Weights of a small transformer language model: 121M tokens.
Each number is 128 + 32 x the weight over the matrix's rms, rounded and kept within 0 to 255. Layers, rows and columns count from 0. Numbers have three digits each.

# layer 7 attention output (transposed), 64x64, rms 0.121, rows 22-31,54-63, columns 0-63
069124132069100144094132151132125143115099125108126128153151177094160191123189153137191128067185109127177167149094134106193183126171151151140135115090110162203143175152136152113095109105124167
109108105203137104052170088118171174095117082120080148142121139123144147086136095091105094099133142089159107144109126171092160154131159100158090104128150137139172125085111142067115124118134087
184083188137053157127149154128097097057109099051094133098073139132115108194137098168136111142062159125183130134139132127105116081135164140147177152123168146095063133052119084171092082120165151
106182165143121131091152162127158150157137153189130122188134130173144156086160097063121135142150171132106124126158138141109108167128179082107093111138192186124138174144081155067140177101190093
106097101108119110135150113165109085107082101062112149153106137124148112102110130151109125083102103139128149103126197133109146134195086124144062095132142103144141165124139167184125109186175130
134132103096114150103071137096127121151088124109110137126133107102101110127166145140129113079124132070132131135132199140108135210106085146096115152107153089109131120107100139111100116130103121
130173150157118160057105161148115123094107115106088139115138147108058171131119124167174165125153141172157171121139192127090098120074160150162137134130168107197115179099104096095161120146181164
118157056122093141088114082147123134105062094070121109108104139124084128124190104138141115128103094139140111139144101075146135122108142163094125131158118089104147163111071131180131115130137126
186097096153147185118083181125166160136074149133122106171115128112113109088133132135127198135109128112166138095100128118109092196113083063119177073141054127168181062145126134157132147104057122
187097131045180131161117124164104109149175085141088130098102124098196131150089182170095173075092118069134112148100160127138119162154204126121149160121126066167128121195232088139150110090093154
091122112164123077118168078069103144144121150121130169152104118150084091086087159091048132211098094101062120121118079158103151131103103188152154116136164076090092093119139062154145160110128139
144175157109107101160091161167131147146137112131123059061079058121139148174094090058131159138103110153161139127110134127150081118101124142128144135144124110145123120182187151126077158165073130
082119105077171098032136053080125057150126094124129127138120128103142111130140177054113118165161104140095130122065161101170115156204068088077102076119117100116161163152100122124147076107129113
132090113093135185133108138151156115132113150113148135097129143123131147186106115134162138128116143094151151080091167129121138146094122137123200113147100108161117115091128085107126101111101121
176136127112111143154154152104115106151166126145147112070182124125138105183148139170122168149138153127156142114129145121094064133083163087158168192136148086172096162148133081053155090101136132
111141112223069135111164110125211156056153126138144125131151130126148112138159128124151076166184177150121097136166151074133115138062086128167078116155183193124120176137150123080132084099167123
150117086094163139185141077110174107141151141162115131138180116121114140112086148103066128064080153117109136093083127123151108167161171197109100089118114065046103108193145148118136123099093087
175125139118136090156125176148098128143152145203191095110151169121153129117085105138127110120151152168119143101147074166110089085145106152160172202137044159176141132143144107123109130186133133
090132119129127102110145067126090094153156118135139176135134136113154134147118130151072084142129102167073105119172197119134125108151153170159114105127190123143098140145158083127189115129176131
126132083183114153142092154065084107163084145110138212174140115130098178169116111154112066092164149126097107120142145148149170122165059203111112112149091157121119104084127172104141154157150079
# layer 7 attention value, 32x64, rms 0.129, rows 23-31, columns 0-63
101092142081117156180117156159148110129147162143190138169176138178092162135162122153102111160144129138037200130128072032126081146098125106142146099062147142148114132142101105147105089164108106
096144135099201118202098124148101142118159146146124137110133131122143121125111110180119119107189173113124119095144108130087165088056129158117121141160109053163104150065098128131158225096118116
131121131151107085120131087109156122160109167130135139119145129085114076115172113169098154114137087169142124163116102087177126184143068100142189145112139078135121109133142174155119085181104154
113093126162104149097082063150139191113180100114115156127155113113139120104145090111094118094159172107118141137118085139171144100097130154102151133166156163081173094109088121150134123096127122
200176136124147149183127081152118110131199092063088136131142127117097124160143141125108132130130127158114137153105055171125129055149150104115119104159101159143163090161199095126131146163169120
107092099151130110191159068132152154133145136129168134163144084132139065138199067121080029151135106080083136146109113174082151147158142139132180157143106158120148145140120200152142124080059117
107060183120124127116133154105144122104169110149106141144183098124159111144062118117104144150172133105150141146149149153143153124135143100155103067075178127119116067097129171098154105147103178
145181165093109082177147050131096148127139115129088118131097146114115133129138170090160122092109122061140124156146071112129139098130147113142093195131150159078130180134090205099079148144152105
133110108153134099123184175144153175107118152148133069118130140175100086109184168058146144206140080163114124117088115138130109093142121163147083195122120138052124126129068123171080146162092118
# layer 7 MLP up, 256x64, rms 0.152, rows 0-92, columns 0-63
102130120107144149098124151087139149133157127110110091142124214127170116123150125097184129091090098149139115126083109116105172099090151184156122132150204131084154143119132129140109060092118141
105045225194078097123162123123114162175163190200172173076097129109120122091131128148100132170161059165113175123166134106091056089163169096077144133197223147130149114067142059009126115100131118
073091164096164127157197203097102165078157128132137117136134165113134090157155133143096105111175149147099059111142107110137122124121134123153116182129132115105117171144103096145137112125088129
142103111148123089094164118051113146128106102146136093116134148134142145154077208097127109128124187130190183085122130112136141160041158130098123139171106062074142121103141108119141123108122115
150074118175110102133098094067107103098077082117136087099152112113152113146150097126160168085154104153147130152147087147095149116149143092118159191145174113203141103184137152131180183072107150
144110137164190100070165107091126133062146154131081140163183165100061073099093175113147112141100145121116091132081140125164090135169100171140095148086140085126157081125134091162134059111141126
089110129083102143120151100100182128135161130096110167137149140122091142123184141122183141099165115109114102161172125145069122067170123151073115108129170183104103178134113097153138046088171109
166146129074087149132083073066171159209126146134119118106099160159086135171104129121167145104113156103110170101113138156121076130158172169140126152123127127142126157125167126057138051136148146
081146153148166144117101195149204156169168118189194127099136151082103159096115132062134194133135187112121126144067160107210078103113142141076105139069100101189088149140095117141130146095091133
102101126143098174118108141126169121101079112111141132177144145143092121189127126108093113142134059167123159118170106125195126124153110094143145131104129150156029084154134203104170119106134125
148145194146131136140134124134130138106118123115166072088145119112102185085151158131129083166155078109100111114063126096143151118109184156116114143131112125121138136178156102128110115122166106
200093112129128135117160096084150108068101116156142095093190140155132150144109075120123134123128102131215117179159122117066106129091126044173146211135173144119080157086151143169114130107158142
086107175088138171116119168106137082080140061137188146140132127129147148121137110051091148144149082093099081142164118120166157146063192180101141117166150127109137112177125175150103149057113104
116121154113170137149130131155108157156153112131204116070092076111139160104119097105103155117148113150111151128122059152108178128095135140149043135159124097103123092085109093128145133097103130
152111151102139041131122162126163111138136104113119106157097092114068101087106133163106135125135161144136169163114100104108115088159168145102123148130104088126141099135131119187156115084167159
105085159103125102139183133149047138189181136144180162086114134098128111188142145166014148169209108134102190109138085120083073120128149157100149116212171088118096118133220081052093069087142110
168111131133138120129120125102161084101147162113082137142126149074150132065097145162131129067180111136142155181110076164154139165102183166103110143141109073147144144151069120108113119160203123
126132128106157154126143162135156096115101107139103167081162131150105168146120111186140167146119148106125160123134137079090127087046106110225134130100094126088164143128108104136125007103110118
140100154106072160111138148102082119117197100098147110093144114140081126143151066088133109114126167119106159080103108096110145186170173098133094090145160138139206134135170139139217153130187142
131083112150103083164135126161106136092146060166163085190171127147085147084178155098126171101125121087154121149120140187149110146078109129145186099110094129176155155074197086149124130103143099
095084157179110190126170074111129122134110091094077148161106165117104134190094146140136107129134079114129138194131110093123131103112181137126129138093065123106137134188137141095103141121123116
146106199084192185075183075069127113089135119094080189143184161059094169124129183084118174183086103110130168114116150139155127195168154159000187094122147020145185171176052148117163182099161041
128140141158076094183105087134170081137097094128121160107099133100093168158146248121131110104199078085108125161200089085038167098105103121116118154166120113150101218172167145173173112057073088
155114076135095115125158159119091139174109190119147110109109151079121131180116114057125123099121127073125084096177165130148140177147130082136143114136112135091090120108080108126139125135133120
139124158121138189126142113131100152127103167133172101058132189104132119131120197063148108124128103115100117143120126096116155156142108126108132124108106147099120139108151135113077141115126084
087175106070197162151174115110133150123162124130089177113166200143131103080143127147150123100120110126124120122124128123096169206130130156169073162082175096123135145141072180141060121141066134
218115088099092088123139155144119142132147109092093174151151128071056151131132132111113098108080144118153159148134084142201207170119140154144141100139112179113129123129164112124079142165093147
120166092157114138166127176129137075158102122139095152114109142142080088092174157139147156127172080113144149194118137134132077119124076102174080177153144099156086112133120132160105122164090065
142101075110059128142084113074173144125073123156124099138123166133094107092115127138156141162071147180076160114134106123093110092185147170183097133142236108053167119124172134105111103129162147
186126156169138117094145102175087096127145117117130185069184123136126115120175122130127127175098169148153110163159159092121166121113130139147109150071106156114117108083114118113120114070136157
167133119118107207132125103118135134112167102158081129189137128097103120118122127090141113098146124126135143157103138157119136137106176170146089116106128108129133069115119130138200131097129119
100172111084112101113101088071123106097123135142173173130155131095085023147124172102127132071186145160120121123118194140121132121130126165162134143174084109065155179194145110114120085115183130
153081172140160097123172120105112161127117161108130151115122122102138126132089171123125114105171162103140078175148077141133139142100102144144158137089089089129131121145155133106121159107077148
031121116176144175172138204084170160117149061133074106072109178111114117176070145122172161169120109130170187074084096180083130112099117119176157074152170134073140125113169112150098072092135131
042097110106069096095167114107141116177135121148180127173111147117107169211133204124111081142191095171056202099121176065100144153147126128184134114131154105157134165155088173019140110110128078
116169131089132147131100173111097137096163136128127154093175181103159063098122171111154124067103117122125146121112160102164198151136174109108197158062102137134120126126126134142159132136098116
157095156191066077109173131131168037100151137154115123134216135068072124143192177139040113160133139150091100112097118128104147131166152085133195123136159174078068198177117073133140045132164121
166141132118185146171124172173133093157147189081099171134147148103110098099181087108094114147123108101110141150142136150091124130113115143161166163116179114111090131129140180153054125126167119
118163069165068143167157114087134128075145089122102174177207120111097116123161065151137130106110118124039164088184106184119155182145115117069111122108128111130117115152124171141137108081138133
114113113140120156133159088167166108106110101121108087084123143180121179144094124125219136115138136133070080142116129110105120150145182150145083192081082092128161231126113082191099094122198143
176107099154191168128163246124143148181123118106081073180130146160077182121123153091134041107137152136151129133081092161158118150172139155135102101141119135182147137076132118142143067132122109
052152101101106093102155134080138106127228163075165081148162211116089159120149142135168161125107109153135090117096092119159137176122103150133136088091108071141092135165120120184080128089163051
082125165103173177117124203132180147103109116146116085112116178128169098149150122096168088117108064113148116169166145127109095134087177106135084148119099117124125136127131092127137130093068114
093122071156101114129122118051175064089137133072145119130143131162120154078175109126099086096167110163094084159144207128139162145112108141108136189114154151096132126120140123121135082119149180
092144084191117146098126150102216105107125158139099122148199194133105114125118079120112128140124119148142129096149142092143123140139121159108120155150159117116109101104191110127139112112151119
118098141169103122167142084133168205203065122181169115148114113177074163118103147108141138148113093160089117128132066160114118133150133101103096136153228107138088103127174139109162080111119116
093167147138163217108143131118170118063177151131090158122159148110103115134126100126104128122094107111178100098121166101121100129156155099144143118160137132107148132104157116169147134085103127
176122128141124109142127116130096146167180162090096116084126115138106114158137125115129168105155170139089140091084156101097123170152106103125142152087160085092111135123132120156147134119154136
111070100101097107124099130128099185125146118104120113106149133155090176103138142103173155134145059153095149163135169128121123149103079168084120053135138160145120169109143146101139154123118109
127128131095129136160139120122119088104155173105111124135165143178079124115124177169145089123116122135114149149173154189137106144157103084200065131065104134113115148112093153083105140099150129
173150101107144147126112120135135140117153158098209024123098132082102169154093117127094151150047090133147141115158046167153112132155164165145103117088204115101100129049133099163160093117150105
100124120140129083122126069128147135129134101096110106073081147137074156143080162103148157118158126189193177133201139128181181100121133097091132164186204176135109142091104055087123079137112164
130114091171099105114128146158095083094167093116059140114124185110115130158106123152122098111160089133145140135141154098129169180077151143134137116126151126109097176137126133162069099120140163
086100165086154118128184039065091182103230171116051200138134184155162145126144121092116111095142191125083146172114100162074157200109142133102114197144180129052066143173112100085112163066199143
050104167157157083100178107109114120122161179091115092195181132052161097079152149114095130097201198148113157130104142165129149158174145143124106101153152117120069197104113111130109128097191126
119149118197138167168114170145131113098126107073117110047110117121152157146123105149130076143075143127147149156135140107142160136107147132161136142163109145100130060156109145156107133058125106
100154109127145114110144111130122168121136148137112103076123143115101166162183101118111180102062124124147146141121109192115181162023171124075123154127122135168187091129077063101136154096172132
090120141120121112155155052109103127098133060128161162088155145075078192068109121172166076136147144155118130062048099124135122107156110148116150135059100144130121128131153109144147174116162170
115122135143097135164172161137150114131215113122110109170148139163088177082119119069130180088150107103113093180114158113098144092119128157141141127097125148094121194134117114134188184125152105
122073144098151135157125163149144165104099091135073202151197098118095028145141147110181124120165087057158062180112169111120133137109115107138079119124109134148173128179105134160135106104116103
168140144087106094134029120175136086097106159072135119131140163083145170114144176112197085104109143164101153104102127163077132149113151104147110124128155124077137162147136098115157176096128125
123091113073146111140209095181229217110051110128100182106118129187118149113162134106140159098088126143125099033142158157090123171156128168154071150147148125139139136102103075104119119130158179
140150134114155120107136100135152178112101144070105138157137096104106101123146133030103154152165110143126124233150132119161035096096167176155088173131117128153090028126191119148128154092148141
143099115168108132097133150171117135121126112087136135155113112172124087162138130122131138132091105110102112118120119143119130131066151203142143125094141056084106151101112107144184148091092099
032112098052153129114100136114201154171138152134094187103165131163077105123206219141155112110199138068106090107098199155064181153146109129136079133104159084113153115227103126147113079109169086
109165103108118115118177157135122084079100112157127110093154124152135127110149173103133175120159134119112132136173136111145113137096159173105164105113139120136206114115084057137150119084138135
156108109119177182104060142156117122116131117132147146157168158063134177161081131143118148124105178162153213115127128221143152122091145127141129086154109049079185102087159118155066115165119126
092169145105081150078145128142121170165156114107111122096152191109103184168119147123116126133104176120113081082117150141161122142152131139168170142121137140118094157102134108147177106137078121
073150109128153131092131121091096142146131116126130141093130120124105138172154135084123111094138160115152107054113155135132095126167149129109164172122164075129108100122099112082134168120096145
183100144131182098134129102114133138110098157187163113120173164128087144073140097109195107147097158124154069199129113126143117130135171123122112059124108105114124045172133143139130115114149149
061156074175093124141161152105129074179145100103196206095152154146131110195110126102146163070147110116099133092101162106081170092114140088077164155125157112176114201087141100102142060133215149
124094121191181089154158136193068171103111122114146161087098115132108069093126094129122171128140113165133079122170147138128069108098174114158072127095137190167097082146153146094179163091214106
114098173101162093175139125106117131126070156106109136083167144128077105087140149133097139163132143149143147123171074165142148134132148106065167136161122105172130138146125136162113118058143134
099066076168126155143164135166096129086107117106108112122114134106070103139142156124174107136168103053124125163144076119131184162155117130141125161083123115144106113108124125158151155142140089
165106136056136095150149100137132110149081142096159142102156133156112126131180163151078136130126191133133175160102172147058084149141161081116178133121150137038060133116147100092203124094182169
028055205129199114133171066117095098110107190146153174150120156117161112113114065098118117132153113172121189222127115174185103137214141125169042149073131116116175144132127098149144126137122090
167149104094116178157145136106158137144103131080212160131108150122138129138208181141131134108152141122128141092132105160050086110137100110110149162159121111107120107093176089083103085127126118
122097129127161152146121180106147131195119139096169117125077153127090145148109101082167161155116150068134112127088132160139120153168106161106091142088171087148127059099154138124147126066170121
094092125162104124147138156139108100123079161064178178118101120130151108127113161132169099062172175157141171146123102130148137143123149087093151116134145135100124123142064195133109160126151108
172172104140097122122132127166160116117081117106135125105117097136114092134095126101172146106066107129095097130106125181126159125073150156110103128133101091147126139121142097161130105146095113
113169132100130152171130158070117144123195092102092188070073110174152055119172116085080164155171122192149169127131120088137088118057149165130097169110175098150128170157150152098105075072178156
137141124093153132134125141156148182106140093145093175156143137091094119134134127184132140088153161127189188172088173153129114131097147177134143120123075132165160105107067106107136103131119154
114055108172122132054149151152208190155087128111116129171134190097141123119148150119064132134090139161108165113142138108097077177162101150130107073109183110147120198181097120174150094101115125
096136126133143084161103136119117185164122116078113189134127116139111080084113105145079109115099112162116073142060140203140160105163104157151120113181105082114065094149130103076086103093152143
151060112195111129148152180088167096103133103097087176156143074109093103108203126081146167140142117188084121152131101151183137135186103080080083115152142158072107157132191103104148101153093166
093107111166126105100142142157189141153114129140105180071111162088115114127126145145101142133080131161084073096143076131131141163133158089188142071093168135066186147215102156139113091124094129
100124078100124163141153167134103107094202149108074104115191084163142117123139156115122185137118101118158172148110067179129088151184170112130096127165173071208090165145088101124097115126094105
135161156153108161062158121125162121128178068150145124134156099112151109133105108111126143101104094181165087158135158107105168132116144143169131139160164110155115167042098141103097095164181086
129151246123145105104135079135134126097098094090118072135124141119126140111133071170182172121176101145136149108099079118084131174173146145122120136149152102141119138104087159155125169044086079
120068147185127128132126153148120142154106099146092137123143103125106158122084184181123145123082112108140088158165100139147122137111151140088085139100137139137069115082198048136087173121134091
111157115124163114151149156150108125125126170126153164139197134140112134112105128138120096075113166136164162125113088121168086165093158144087120156136125140075145109120051158093150159098143136
088104028129062116104155090132148120067137070071119144132147160230103228127163193149087119065158102113105107115128134074144159138135135131136107127154127132137104208105098177135154133119249108
174105115133158124096136130143080120154142117104154162108126150132147085201140149110125111128117121087154099112190139051189114131134107155151121135148112139092138146092135104014146121097134097
# layer 7 MLP down (transposed), 256x64, rms 0.146, rows 0-91, columns 0-63
109108145119105114091095150135183110161107118148148111114105108100165127144118070115126190121132154181128101098083143148091119107155098119166200136140122145093126120151131180174062131117140095
193131089087196161122157074154153070106105089011058091165169140115164138155098131129120121076057160050112083138087127142138181103103111135197113109131055104111040144086140149210132134158127098
119159144165133085159106133146139134147130193148120094138116074151145181130084123120128134178103117096117137140143091154109113126129119103099157102133131115174161112065161117096157167128083135
141075145065074140135122169164100151108082120089125112114105051057091095113151046148164127131137037109034091105129107111175108127149108156146076106116136171104162079122132135124145137143129151
088166164118169128116141197150147112126218164101087177176150162156157130146113149056155099139088165070079090151139149096187139168112099122081039130120113143110102184082099090134142093128095138
107109140101086170063147110160145095201109132085141153089128183150162136143146027101146133097177139126119103137153146142073142154142136103114098139119139112137140134127090127136096169136167129
105109127174088205173158073086080167138059138152103182075168110102088074140102169151037121191166146173076139102113135114137157198140116178147188164142110103098157105155158090060183189119118082
103097110131087109150090132170087128148082135133125078180113087139108106170074146085078183115114132100110116088136091109198140149112147111026151099125142107125118108121154134165171150149099150
142120130129149151095182146208166076149165097163112113191103196156117118079113116110173140104140151123131141145091157153198105116142121168182162124091116130094099133149053123124089135130110105
137200152088112176075135120141129121159126148165116125139129106132151129118146127169122118170130135127149148126100110140143076121173046074132156105093115178187154105172123121079115106149149133
121109055092126087187159152152123107145123122103095176144091112144130070164104118117108118064110177110134068134131099125101109136105095114117064125119104123099104119135132160157138107125088127
125230155199108101135164060065141127153138165110133150124070138111140143143111096062178126156157161166112142182077138109078108128110156073126115113142154105162151114056113111126104084121114127
189159111157128137096179105128110129114186164132071118078129140125147072159096117204179149149122157149136097126134156158111152141150105114016111164104121117140137157122095115176096098153168156
123105088175058099156191141137111099125090139135180147094133136191064169176116107139137128125124142189135066193173133107150115137138192142192104184122133168171111134106157136144100168073181105
143168113117143198167131108162107128133150113161165091086156122126199125138131148115120132109108106104137099126117175167099117127096104123189134091135146135115099136165164137094079113185076143
198179080126120161115132106119216107072083103093150119153162115144096164088149118087229136079079128163144072148148148116143156162101115126144114146059101158165144115165072219204142178179121113
089182108152143150150108119128095131153107101094092165109071060162099107151130100135150125190129168157116126125173142179122178106100102122099112073113152102116141126137124120085114105146077166
162110113200147173209141149136153132148103119156111096104147122102129176124134169084157141153154128115157208119138141116148113193159136170095151126165113129170255121095138084118108153109068093
112189152127091081089156123128163127168114128153151132166132167115152110131140199144154175089168137096131125140097145140107139113183011141110138139099098158161101159147100111097105102126159142
120154099139132194123162167136146116082103163144092130082115169052165107089129175131165101156110106160139124118127103130193137064085122137063071112107117095158153141163072132140093120144132213
144175130107080140091112163125097110129133157131090068162109156129137143106135108172154152203144126131169138136162164187098113126118129107122138114127114141110115125080035139120129127161115156
170124069167203181063107050088165142136136161085100148134167124129110116046091150065178144203101118117133105097079051081107255234162135039006237030122145072125231111146079067087120100047116109
130161095199171113151134120092122144138154127204112171182122098134171078125150129124150088107131131086125143150150144072103156148198101090222097109110081157090098213182046162152113074131171084
141111110162150137150130099143129130100133133131141132130142115125139149170139152134128123124127120132139133152137175160107130098083111143165086091137146119123115111128182149121110095137085135
151122109155132111155113083158148121123144086114130139107125072130108102149099139173126119113117126165139141144126116163111086133096143147100065114130160068136136138179150110116098108126098137
130140120151210085126149097085146110162173073128095141147090130194166127086120143080159147124083121060103075164102117159136159111126143081164102152093150132089128092139098186172095158123090084
160095102086122122177150171084153192204107170136143136136151131128058167124116135098129083161141147124114116140147072114125168120159153149093108104137155040116124161105159127121132116071101172
129141116142160159111111048123136069178121078130123104119137138090142121082120138126164099160124106119127139113098118141116109082175065095145112130067114181136149115158087168101131077161159086
159128126168128112133104075191158180071130188091117158125104139147105106070145092149140114104126183160138173119145107106142130170069136138157129174165197162116185169087157081151151114103208167
106127127107106115159096143103178146115131126147104107122088145085160117105118130139118104112173098128055138072111117167093113146119146124137137128164128064146121160154164125177127135183127111
158152099158130104184127142102160128145150143123125157109123164125087137166152149113145148178103118100080184118157139187141155163131159187097107144095115076151123128119166113109111167074132119
151201144145252158126123127078110133118172164118085095197166156190193125085141105171130161182079114109147120124148111207141168159106148132109130136105186120120128072089126130149143150140116187
100148110129127167132078091147121092085125110117119079143133091133167123130126124149124123097116111102153142095125207123101101112108128145159080090158159158129126140086144140111150118153107122
169164136122087134198122201163174137103080100162141054114105091158092226167158040077120179159145162175197103218077115128163084124085160098084102152083127135187121096154073071138072154098025169
064169140095075089121137168114151184212166135217214169099071104103136129140129148170040102087117116133147180139086138025141133093173098102151162089163159112134129092170096181071088101125111085
125140112149121169106164127134149136132106117152150109201118108149126158124164125179101135134177143131118104119123133160121095087089070152235059112150168123183134144136142152107133104137165120
131145123085110157213154107147056104199134122162116155125123167160129079226144137218079141133137118149110095062128135080165149051132140067104137184072190084075114127201179072104139130075165154
146153133090099065080107121128103138107127123140152073151092100143207130105147125119153136138170122099153121069122107100121112089135095114171185135138079150133108174125090156151117136169146154
130101167157142149117100177139146137189144152110102072121104161168086088102066181134094122158137157111113140178100131123142126125114144122191175181125169157114110086147141098091111145130123065
156122170129088153048141133121120118111057110196098117072099114169082080134117068115133145120120157167086103173115131181198082122132061141185092091079118066145126109132051143132122143054135103
125002080144143158083160135117122135152132075116093090114103116123103137147123170137188108137110133113138151100079143185189147102175188088191173114174178155171155105158110170121111076142111113
139124198136165143161162210088114112122063024197081207166090141144147138108181117110079149057183115127123104134169130177139128058123097103163142122153103141118075078122083139080144146138161150
080150205110128125148114128119184122098135129149106178072123105095168176120161084131115117113140176134116157149143201089135117134123110093177104117065127170166131156175124121119092135115129114
164097129067106099098076116124141144091135108120190086150126126171137125139143129104062117175135132117134123118131085113112169153090137118108104168142079113192105101098141162141095182103134150
112165120165155188174173132148161131108141116120120149122153089156138141117123151120068110125102139063096148154126152151161141152115147136152206138068095124132142125147146143150094158148123125
162154185144154105149053125074062134122141120127062151036130074034185097164075159089106144175124062124093168159169105158116150094161163134080247147093117118100157116166120121180101085103124108
164154171142134100153080124134146137155121174136149067146118107115139149147150160108142163134154125133113155186123164163093093109141137156143125104136134169137120141131215156157141118163116119
123129167119122151095137129162103127073154112145139121188087141124150151104127106153100132121142137118172155132145165141118142093081099136167121138152107173144120108086126144141138142122097111
084173123125104133104084144137099160137153146149143157191076130109139094156120127140122123138176091208122128101158159131105178123113125150102106141143099127136087173144116167119135109168134107
134105078160171074167109118123129134138157137094117152078129089154111099107118163144172085182073108155152102139126124118165173120132161124076119105097102092087158114164150110182114148097130085
123113143095158141155137141071106142120126186085090103037113104128125175159136138140179136166139146163113146125111122112208139157149204156049139101177113097093120130142113125152160109141093190
109125103141122092112117190109174123153095131151066161116136140109056218137117181152133149143146148132126202113083145151173126179157106123124157081123130101137192162131159078019156142114165145
055148133113106147099099166066132100092151113102150091157139090173111084103150105136123123117117092094136132071120108144180098135059090134075111095135120109177114115097117138126116093114084090
057107172131146154073182082098096125190119192095137145159139135174151069109101082000150142161182082154118144102127084230090150130194143110025166107149166115115106075050156060114141109115160152
134097139171133128112107117128149147145115140134125120063118164205126157181123117129101079177090125101103098091144108156116133090162089100098105129173106110115152110145175022075125163116133115
067144163146073101146066156095128140163153134132128126097150167169160139155139115110066166145123131125072127078077168130126102163124098130119137180159117126126173155170161072141112095105112154
198101160181130138149140200105090080083117135106137128058087073105219110109094118119127091135175119130158107107143105074159048072139088182147125125147091080100136095087103174177126129179139099
123125132187141161144117120150148134132129128143164120115119124097111157129124139141120149128146146144122129144111183174088121110085145168160113119146139113119113141149197162130108120146093152
070133136158100098160085150128064151150152091084118116098143160124128186144135083175137082106116146135138182107153108123112154155125127110109099161177106106132124165112154129078173167088155160
126146126088168059097133145113140112120205158133152108088130165074135161166105130137178126159128127121107205053217100121165146125088150138172161161181092156121162149121165155134176110118164141
150136138120098126146071092110099120166105147070111175107131105095081177154169083124120119078128118166125095124104142131173106159172139084096182153157083095124162114100131157094106122059121091
113099167165140094132121158144106133094177185066158121079146114102161133172131052128132129111127104144153109061142131196117121074085176115019133099115094152166147149060174107095172131144145127
123144164145161098131149139110129155091143149154117144138172157130119132103063112053176214075045122145114060129099087160062169174212127152089117094032112112059141093129065145078072128139168196
119108164159135121204104132116122066124143143118130132070143126134117138169137143089139117144058119127126119121155140119096085132156130146093149153144118090129097098149164120124182094141113160
167129163123149095143144112177055107065144123076076123144092145046123062120128136158103114105076121062135187116176086158151157073078150161151204104162107099053054146113180097130171162116131148
190103134098094133108125118128090117158120137174164130137091118177138100172129136175129114176161114098168135141130160099147094090160082058111151173125118147165095117161105154122146145162135172
131117142108120120099137149099040101111113141145118172109109117166155096125125108163117108124204094127141079110128094137126159127123123131093055152127130104132111178108112094174144131078193113
126121090103111140151118107130113117123134121116128155096099103089159101163130134096139118131119139156095127163125177149105123144134174152108161106134136101127107165152199136134110087152128108
163082152164097142157139131175174184087105095103077089126097114112144151114129135092127138076161149142152139170113132090125125119116144097133145111156152134133136154097178162119088087135123094
096122157165165172117160160132083087085124093104100142138071148138093137189161164144092153086071118126139115106127158131099174130115104115145119158168165073172166180155077108087187139129110144
112124126130170142157146139110086166143148134189116118152086131082123121128116166126060081154095151130068110157109065060168100155125127197222128134104108100142147122149102180176132176070074097
122136159082114139156045176132095112104112116101157100149160121145201152119111143106133108135103176106083098165183101176146158103134182097113140145114141147134080052104129149222213126117142102
152110124164141141089147184052074211122172112078136116112137114100124155226161115093142127138144085156143137095152060092112125164162195184191142125119119094092151145107135103092127147127181066
169161098092097096080064123125133135103147122132127100144118128162120133121103138141134103126119135116152158119122129106130123087120102131172121114105103161115166133126116111118137097169177169
053125158135147107129084090075128149081125231165119151094151113115143118161142044107143114136121182138182096092170092056116167075152113149054138163118105180120175157167130123148151175124100129
122119147138115129147146157103096121159113125183152098181101141175132164099176086163079143078183149194133135181124116041172110138077125131210075167150109151129114097140135123170118142114121090
120200196100176070174150104153138139156125119163107195156145120125129126091126158135153179141127167106079112137189133075173139140157136145116087093136136160119133073194113136185185096114136075
142171141082099110144156114130127164145122094102112117105183113141109101122120166128140107126078093153096172045152044113075136132125174098165187161150151129163101182131178101137124100141135146
143124086130146118151121135148137122134132131151128118128108098101115136170138130149128138106148131126128122165121136146108124117080156156157073128115142117119111131152185139121100100142089166
116152161180107147103189162156113136119131148097149182148145155121113127123165108186133155111122101142143170125146131160149159181127119091167136093137184152137149123091106122075182115107131146
123168125098102121089147147058121154119136168143137167098180124109162108167053138137151183112206060107109133135161150116102095134146145125033170193158136092162141118169190110058205138172164210
181124154155156166114153126156125153213114164160154137104166151166120130177152125151105063192130115138135107116091144157122110140121120158129101142174095073137158130153128104148100157089087120
150136105095108137117094105120133156086113084185137144127080107090111166107153161148104164160147091137086117056122153184155096164081051129099051083101107141125120090148132110129146139144120129
074123114130080096122085127149123156127144126164113137167130106137139119118131156137160155169075121172116160114090098070120126119148135084037210138126111175127123129122132148097130183138102152
071121171129056163089138115040140153108176137150169186113107093104073132162159139126109195120169140168080134104129137118211130175068079184187086143154085081112188138192116102085134081093155119
182133077131127141149156165160128110065156088127124083118122068128105149131115150122181100094152107130164119173145164200124143115119117151180086173148138110128111080072170148161088133151215113
150106173137146167111093088179187175169128113139128089139098163186102123102137170121135110123110123118108126164094169091087104147094140158151131112107091190098067135139137139106117183083171191
111097187129166102099193162128185125107049113123142141112120030129121173104153157124062113092153126128190171089144146080142173065176158162126091147189150131106148136096140076078118146108121152
139107053122086133183118178173153202152125142178155138149173150153121170100140187108121121141156147097156126105148126159196156137157134113111151092105141176098097134094115116102168178185169154
085074178125112109046139128134126121081098161126124081171116150194130131094119124187125131149120120110138105094159106134189107119101106085114078112099170147131132108084121139117100150126162129
119121086128100125118107130131140096109145121127151113135094122107123131120114129128124143092116143138122134144109167158059126092088104134149114088141117139111105144138183151092073086139094154
055061143134026078129104147106062105076158055130163164206124194149094148166140168144115098116145097115087092107131136119103089130174130084159139153091158183069050166154146146129127123133170096